From a checkpoint of a small transformer trained on Wikipedia: vocabulary 8192, 7846 steps.
Each number is 500 + 50 x the weight over its row's rms, rounded and kept within 0 to 999. Layers, rows and columns count from 0. Numbers have three digits each. The size before them is the row's rms in percent of the matrix's.

# layer 3 MLP up, 1024x256, rms 0.122, rows 245-270, columns 0-127
104:533532551462525469504461529554448553515504626638378505535591519571454492508421574466496554538492503515529507481554511526488393559511504449603526437521510517510488549488514646443446468520608590489497514578458473519537517506548524515513538469543494447585437436395539522437553496420446500493401534435537526496522427598438515589446488553460538555509484469563507515545398580509464407460565
096:478492493505537551458500465510522528537477467484539467480476511423534376496425454462547549479446529548496485534469450416543531499559549487495514415498588447481517528418505501451373446449521490502523433462487489529584498527447529457497513560473506499485527423484491518530594486483339619493531546510590640490459515475542443456514551491570529523533550449470418463500565512501406479488443
110:642497545512524470476561647567462534484462410361515511467496469563445429366478573519597481512431546474515477447567479567519490554430508531483486473552509448556524506494557462472546529535499427515468515490506516470514518494437492494440442502543541570515486530302497483482477596503495521514456492551532437427546470539530539475538562419519523523525484494541535526506570461466483468598518
100:513470573538473542631476497471527538467497437474462439534468471513554481363502522471506478510460521476554609390365522501468541441439608466435510487445572488480506485518421537439447580580486470529592529499455501438466524416574460474590513579491491458464423453458517564534528489501489510577511512464504528483511465531599509549442487594488543464452564546623521479458508484514487486524499
091:510512599371524558505466490579494554551545456571513444504457535500534523487517542423417548415563451555502477491505488451478450522443552556501484552577519476477497512494426457444486488528459573427550566497470554501514467524515443471551575452637475520478488479583499515484467474616548483514512525441483508542487533489410551540485490421501573497507470543428439524515485473537556502509536
096:533448456453596465553568438525412574479472490397465494563446517519559495510429545524434446527565493511433550516535507522557537462565493574550473458391608434453497509515511472523492551613553560469474522517447413527492471486518468484515457469518463471497493531513456437520490607470583460487544461431440444504486553430457568631572445615464450500503511528544478458515449576471538434454419
084:499407479507567505475548436460521468518560584533458540550496379538512490497478558508464480526498491406474477603522470537504463528520532513502491556486481473548506474521468562457570465346453378560347496525536496566417483549486424475528569512584514498439398453656470497502513489465570500601472510475501521605512550454526496366462494541521490474531437542626411516522411480473465510552523
095:544528394407469552508460517443445495411459500573474468431557606486429583502520480553468465567441539422550493489513475496527530554528443460492555504538512529507498503455532507542510484453637518498558480513502490465580457551458477502525511499487457517516528528539514659479449411456523491514586541442486491504412642496510432432451558600450497529509490461441484504520481565348409446472506
094:520407548567467529463604470598516546432514529456495499479549485480496470503546598459499540443422508510552473562504457528551458406481486611431558467497531485479549555473397512459496527446505469483476504522506576519543521473476467483529468477573599549571482552506495373487432460544504590528501498517529530500503423532474552501538487558487453539456552469462488555449574465582561528489480
096:535527491532488529489519445495512499454467549418486509528523440472529467460474480474454493505569496529511511531510527501587425500476505501483589493528516475463518473500519515475408562542433379541490507474500436477516447498503451538617489492548547562444505444506567433478542504489574466533439434568525509520599516421474455505541432447499427423499515444453433550466611525460500566476548
092:491502496486521536513499522415463508524410434552406507456456463495565498574540562475472435572459463417453480403510549553498553478589492526601442529653502536463487556507523381565525520467430410557384549562438551486511383545521412556468538492505482467424496392428578562535519421476534491466565423498585446562434485411484515513445460465541474524525573485505509458504504483559441545500495
098:421451383559467554518523510493515514497465527508483420520529506574544528393461500463511494457576575470404552513550503598412471575510415489460545446484466514547529504472498539577523410521492461465575414490540495520483404531459465473512469435521473554471516417559482482517537453434514450532522453572464422486527562499447493552510508501511525516552472496484549611548434541597507507470451
101:535559574519443529409515395486467450433483529512612512402471527491632490401493562424417535453556535537486482411469568552495502508510465495454502510463488548486487503451427522410530587567416416560551448568493626502506456512380554579489472494566500477386548494502443524602477535470509517539492570473513566514574516569450509535555476550487480466502514493605493529585460540419485548505478
099:548523577429441504464378442525466480516533469379463480446460560520551489557435495481498447444574513426516495489501488519501476422447445558511566534558556502489521496499495522508443517463446466415503427567491511515498504533556582504616526493518556508490547472573476439489493512458515443534468551369379498435498470531557510545500482387470468480535519449474458486433537495508583538495487
097:446499536484462474620518416445457437504469522479604557507554520489484476565592444443512477462441573477449485470487481487551437509536503491522545488462452494517567537491568591470416444532610462580410563483497505507454428534525555565516488440469561396521490485429560542481521514398508521463543497457514496511527414427497511450509414514558519451495525535545516606501484479476436514478648
103:539507513442504418541456517558526496452457498361451455465544492428554642538424495512528467584506486506483480500638431502441513532425528582516530445564632480598572529423610505515434552601494526570392473396529461514477539533483530544524516502538466519496440615530545536486433493453588473486385501485505504488517529508473335426416465483574495503440506596505425479562453487555484462576528
115:438467511477588471574502509512565449405463487468525534481527460577517452472526412463487521439501464495474537488447595550507527461556471433440482475546521420471531475417465580533441456548472578527519536459465491501535507440486521463507460431433466460524554457507467464581505548527458580501408487413538503479486516481461555444490547535521516522535525531601548496473488516446546399461490
094:482414414505451528465470468472489434514447517512423510498514431522527529573398489493485449542556478527452564520433571512527526486465552436496454523494489529400447595502505542564482593446429543467493455517564490415455462463510445484550543583519596540438474518433466524554473458389536539485530496482458488479523555459515523397549516513527557566345453497533461453542537468485509481478477
094:590452519457429388565473431505528508445537483483535549532537583441492493468463512467419478468501513510503546519454459525531565494508509490464530483383549532361585510523408552470506481544477633431615542471548542520503480490541451538455529572453449481476495410395493534508474592513532476573482485427510542537513503497589548547518489485508458412564389517496466534532383538491512480489487
101:524444643491531393483463465486481552549523383490473576513598505567515504428567527513517501544549466511473468446522459481510454506509419542456573528512490546430477524508486481452508486535522524477442561509537540587540436535399441454432551476517425508473477523396556548474496444425461432480472501505416584454406527493557417505467408586593479456513520565526408468516488541414464573435577
096:571460550441473515496464512542522505467413455531524440475479566561544510600448572501535442531421537516515434409498645594540554443494500465509422530530464476467550503511541526469521503464547474418480543456528566416465430511473475566443530476596528464520552532502426492630532490520529436487432511430520492426499448458543499603483530501529508492479508521551575539535497576475487526500441
101:500497528468544468459483497512456532573543562506519597567482525506527518474402532455533525527442490614496580554493465499514463483480517406505490446575415410484511458521405509511439466406509503423478527450435467451507489444491456578518485401499535463612511517599446555590454433515489516508553494509529469458473448521483552576411443487497451533528429540512606433607522505518532439553574
095:524545527512402519477477503522467531514501522600550506433435505550528397490484579577449515460493472405481469490476480542541456554518541409439399532510450443546517526490460493556601546577534519471448447518585538504507476538412480462406496557545464547431437464497512459539491501523504537520445524508582487523548430457453456446430470538549516454486438465558539453589589441517520517444444
105:501500523500486477570453457537492484403503507457557500493418434494524502491507585562438519456507488459431559523466530415560503460443441450474520471575594483489416498545520510482502463537469569571420548449598585496592494463477437543460444511532552548419498545480488519596463490349412415591502484543512507412562435471472536459461407471486445473428474435555455487615484527565452465467495
096:444591523416486496547511592517491466394538468503532458458583563465478495508529518519499552570451521472602470495517538508566427444491444537602414570454638536514502587485501481460603464466487379475606488487391400490508536461488451512580549449476582478547505539517480475485428524456469464470391498441521427534485590552399530463499554409456503586488574525512448481528486549439594436564442
091:599440535473460456412489517510537515527399508484487471447478360565526507529511561501510506490471484393474535507557467486496474477480508578421542446395493572531519524544430517465441483429442408554439619540441502636459488470546453417484511457488439573519440549465390566478551474520505437589468450521555435525475530406585433513513523535616509521513441536433615493506509539518480533508552
# layer 3 MLP down (transposed), 1024x256, rms 0.0604, rows 245-269, columns 0-127
099:414437539526518515513447463453574600435593533413477512409479489525520435549552460445502513492565534517467612391557476542510559486586447483524523540505454438501528595490549481498452471521498528565477489475423448449483546538555456538549530485494463472454542519472560535514506508515502521512424488446460501425502364523489612563464517596546504564558471506516442395475490476580521458513535
094:533479465544462483567461505447518460505584462474466520553550466532491443520500538552522417530486517493576470482522493458383440480446468482471492488507458493540547502467487585433479490462554476494419437467486496547511517502461421447536457467409524545615496561546501467464486443558463510466545486578625460512494500516654592425515496544571458428437458451499425504573585564498520530573535
102:473444530564525482527509476475584545534613470520519447434555546428555521515465498466445481495594474434508435460468451512398539410424359465511471538417478519493547475507419557513493515576489609537581389464591493555536536473449549447403510548515478589465497530565489428496489475461589461475496462521467401472494481465538535509497486577600501523561516500522500432456472493591506550431482
098:502511426569467546519509500472521420506502537480519529554405501524504441440490564493448472517528580465535467456564554535533447591484491508478503491460439532392452465570487522543570515453595372543497468575514471525476533508510491532571442475465440443461563477597502460515560490532460537436557470515557536500445493538439565505475490469532472471508486472480578588563471518437430545403515
089:485489472505492535442569472454482508521491512470456467449512485486455394462514524532341531439392448488513388491445435474463472566389493569618457431512513436519465514472488415505541488436583453456486570531482490517476468541479462485467525451409462524465510475569487493444533615462471532528402439540519486519451532570455495527439518484483504476571468473431526559503481484430630507512564
095:567475469463466566576526472537486452458437505534571506430560530489503495460498523584472520453538558512592486466513525527450498470535442437575445547543536514413419452572592544564433466498484505479501492464509433458542399407520481526454459487533468429479598458570518606500484440611374492429526582518506495497455434532429418554448517540519523573572516589548502567473466488478577573463521
088:503550483481430560483547537454552485513425521485512552502539569446482488487493546550557455524424429493438596448551516540459539441536520533574562452484553509451449567586545566446478448551524481428525476480432540521486492469474583469415423438441504413471469477508466484533562611466518502455552475404497480508495444452570481451516555501506533500513537508458584551502550436553563519536451
094:517488474534507416487486562530558541452554534509473546421547493499497487457499527429486579584415509556530540388497525506439484516514518606516571507526443485520556565554498498471455471437409446432547499443456442545448503479476501514499534509586582461522521494528511482595510456519524565512522503434548508510518495587410446548481531506414559490427523477547528521520506446502457511459478
101:404523399451507476486504497449447502537558487488492509574520564503525497490586433504558443401533493445373562473501515494468559459487426548472497596545476573433496513525514558550436494506478507539553501594457415457515456567557535537436609479509531533458527510540576529495490612498612507490453478466485522509518489566518436509493496550433443480522432536515533447445481420511422385459525
096:456485528501496539491560585647515591542496537534436468437535483471464495476443396520534473494478421412485504564481455514437494500456483489530537503480563461422502454491433508419537538471592438393498491482474459497523532495453571592549505509541589450537557483492480503486595441508433488440595502491484390596509488451546458545588488509484442514548411484486374543497440546544518525583453
099:466591413437561512544486503520506394458493544477594464505539553643556472484509435440385398567463609480517463472513536537428507419512410466363520474444611556563460557472544459499503528625533425471497512518624549487390531433517444494470489473431504556498527468475470451420535531455536509514544458506504442491496554494472572465508499567505506490566512455577555385526510474544409518575482
099:519404514532416511559525487550453522467569469555594482541501491505488523441592458501526473443537476510478446502487510566493461439540548568437473578580460531566460470485500477529543514427537570468490492507510463476507528567572597502492439540508486507431438370482489461519529444499514518513490500534437558398521446588522480449467447498501501530418468456510468496448420510509459581564471
106:504569458553497571455545520471503483539427550544536535496517478570545468451506491467472581593433520544546486494489461536601543489536510525496493520500375588408499454514503479504517557460451458400514473517551546482521511489471580552489497455507504508510495600553498472443481561474489548541567528434561457459496477512547531568470492414545483443560494494462582505569478404503507493499532
098:465511485540447495458515447461506444516528492570502494428443514498601462537521573420436527503550588417450516591574490584468525466498555503541471561501491469553518451482562530515505527558476436491562514533458452529485498496413488525584517589535523540462540528570521479435551527453553439524414541427466524548472535524447426480511454493509485536417448416529478438438534466505495522447522
097:435416496482510571452468487449491534531579443539555564489526488474504471503545505496494469402520528463417500476569521489534523564637432441459516489529525470483583478448506560500514389494485544543428423539525473556495500467477439574595498538439502545480476529561469464550477513450341453512487531449529598427471491480480522472498563473553510493539447484474544461484468528523507584527551
103:545493578473496512572434484511465527472552501507636414434474560507563372592494584602464409490524381471467469353527586491513607512405475502422488577437451472489487462442480503566438529485412541446467573592538487539533592480568446501459467513529499484542505519558543505522522554485504510475475486529616520414533525448464571497434521549511557528490496474534439510469486524548532528440493
115:530422525430549546560594509508542428460534415472411443492567525569570450531493501496575484459429609424526527476457437572454515580465506502531502502470498569512447505511508574522488628424485532664509371476567492551575550529445520515525474447425416446528505428470431493555483528525551556539589511580534497476485527462505519407571481498548574408505451526584510485525526394476486413542505
089:450423401564477475543479502489507462469508488547447507408500473537525577450445546504521464457484427468531502516564487438599486474568426478520413482478500527589505553448569563477619492508582561423523457520547500397544514523502509487592515484563598476488533506481406601519504578524436525463483511360411482510505471540540424467435477504412497513474494531521454503485499478492528483463555
093:574513426522495561501539452533546492551464539431406432387566380519522488513514516455426460456536498524402523542573513498528511489484502538580597561448576462497556419529453533403533539486593461504422580524529473494459473566499456511418531489472425502438475543437443523480488431511494547484531528427533396411560466457429515491532467427398486550538603528555492400499539511466464576516497
092:440424425524549492576583581504469444592530473519448464618505491540456493588560439561513482478602528469435626479413541473504460529463470453435476424486424478484556517560431509555551485476571512545493472435463451466561462514500508509438584468497450556459464522449488427431498514475467454598469482517507481457516489510489493387519496548440429601446501463467530500487442504519528455538533
087:418539578552634521510417459430483573521450432501544471408608413478532529528476553534541519493385528502465459455424523513522555537608427459499620449568448522426533411480448497479543490511486461447538538459457490502509503540460548469572511512415515451418486527499588459530574474436589471495515545533469559377476416529529497422575451449544488586480554433559495524455427509543448599494507
095:485474514484525574553586469442534485456501463504488380393478503414432433499435549448448493548499436418450489436489488530478553474532515543433515583403469538448535491548481574545513572465494525476496507494571445552536569447503523459498480526415453499498506475492464431494457520454522470582473471505539496532432567553560465527595643606551446448467439541520378446439515519501513526445448
096:500450442502506492588534550491546460482482419405521526452461531529474480510486463483483445422481500365508505579560568563442579433590409523581562417465510467472480498543529589511441524529421506514509445510490488387546558508437471495513532505475514509504540527502560557503519548480444452502498554591525513556518544518513473536542477567517387530547629361467438510437403565499515543486499
111:575581537517529507505507496494603470535477596491526543513571548531478487484486533561517510516504417557530556506481528542475479515428494346364430461496429560538562511499584485566567472510556461564498578510399417549485446471504521526470569556452440428563519507362507451488467410422588487425598599501550473557454476513491476507513526470436506561555461425501544528491476470460480553498440
103:498431545493438502564438447484445459505479393441504584534513484470472492557477508517603424548536467489574496444440509602482429509492506468487557540511547492512536498432523477518405484591590411459464435548511607509551508474421539563497481480463503534459476502395446577536541535515481470551514517473487454468430509526526475506467340448542534470396578609553582524497564498553567530477443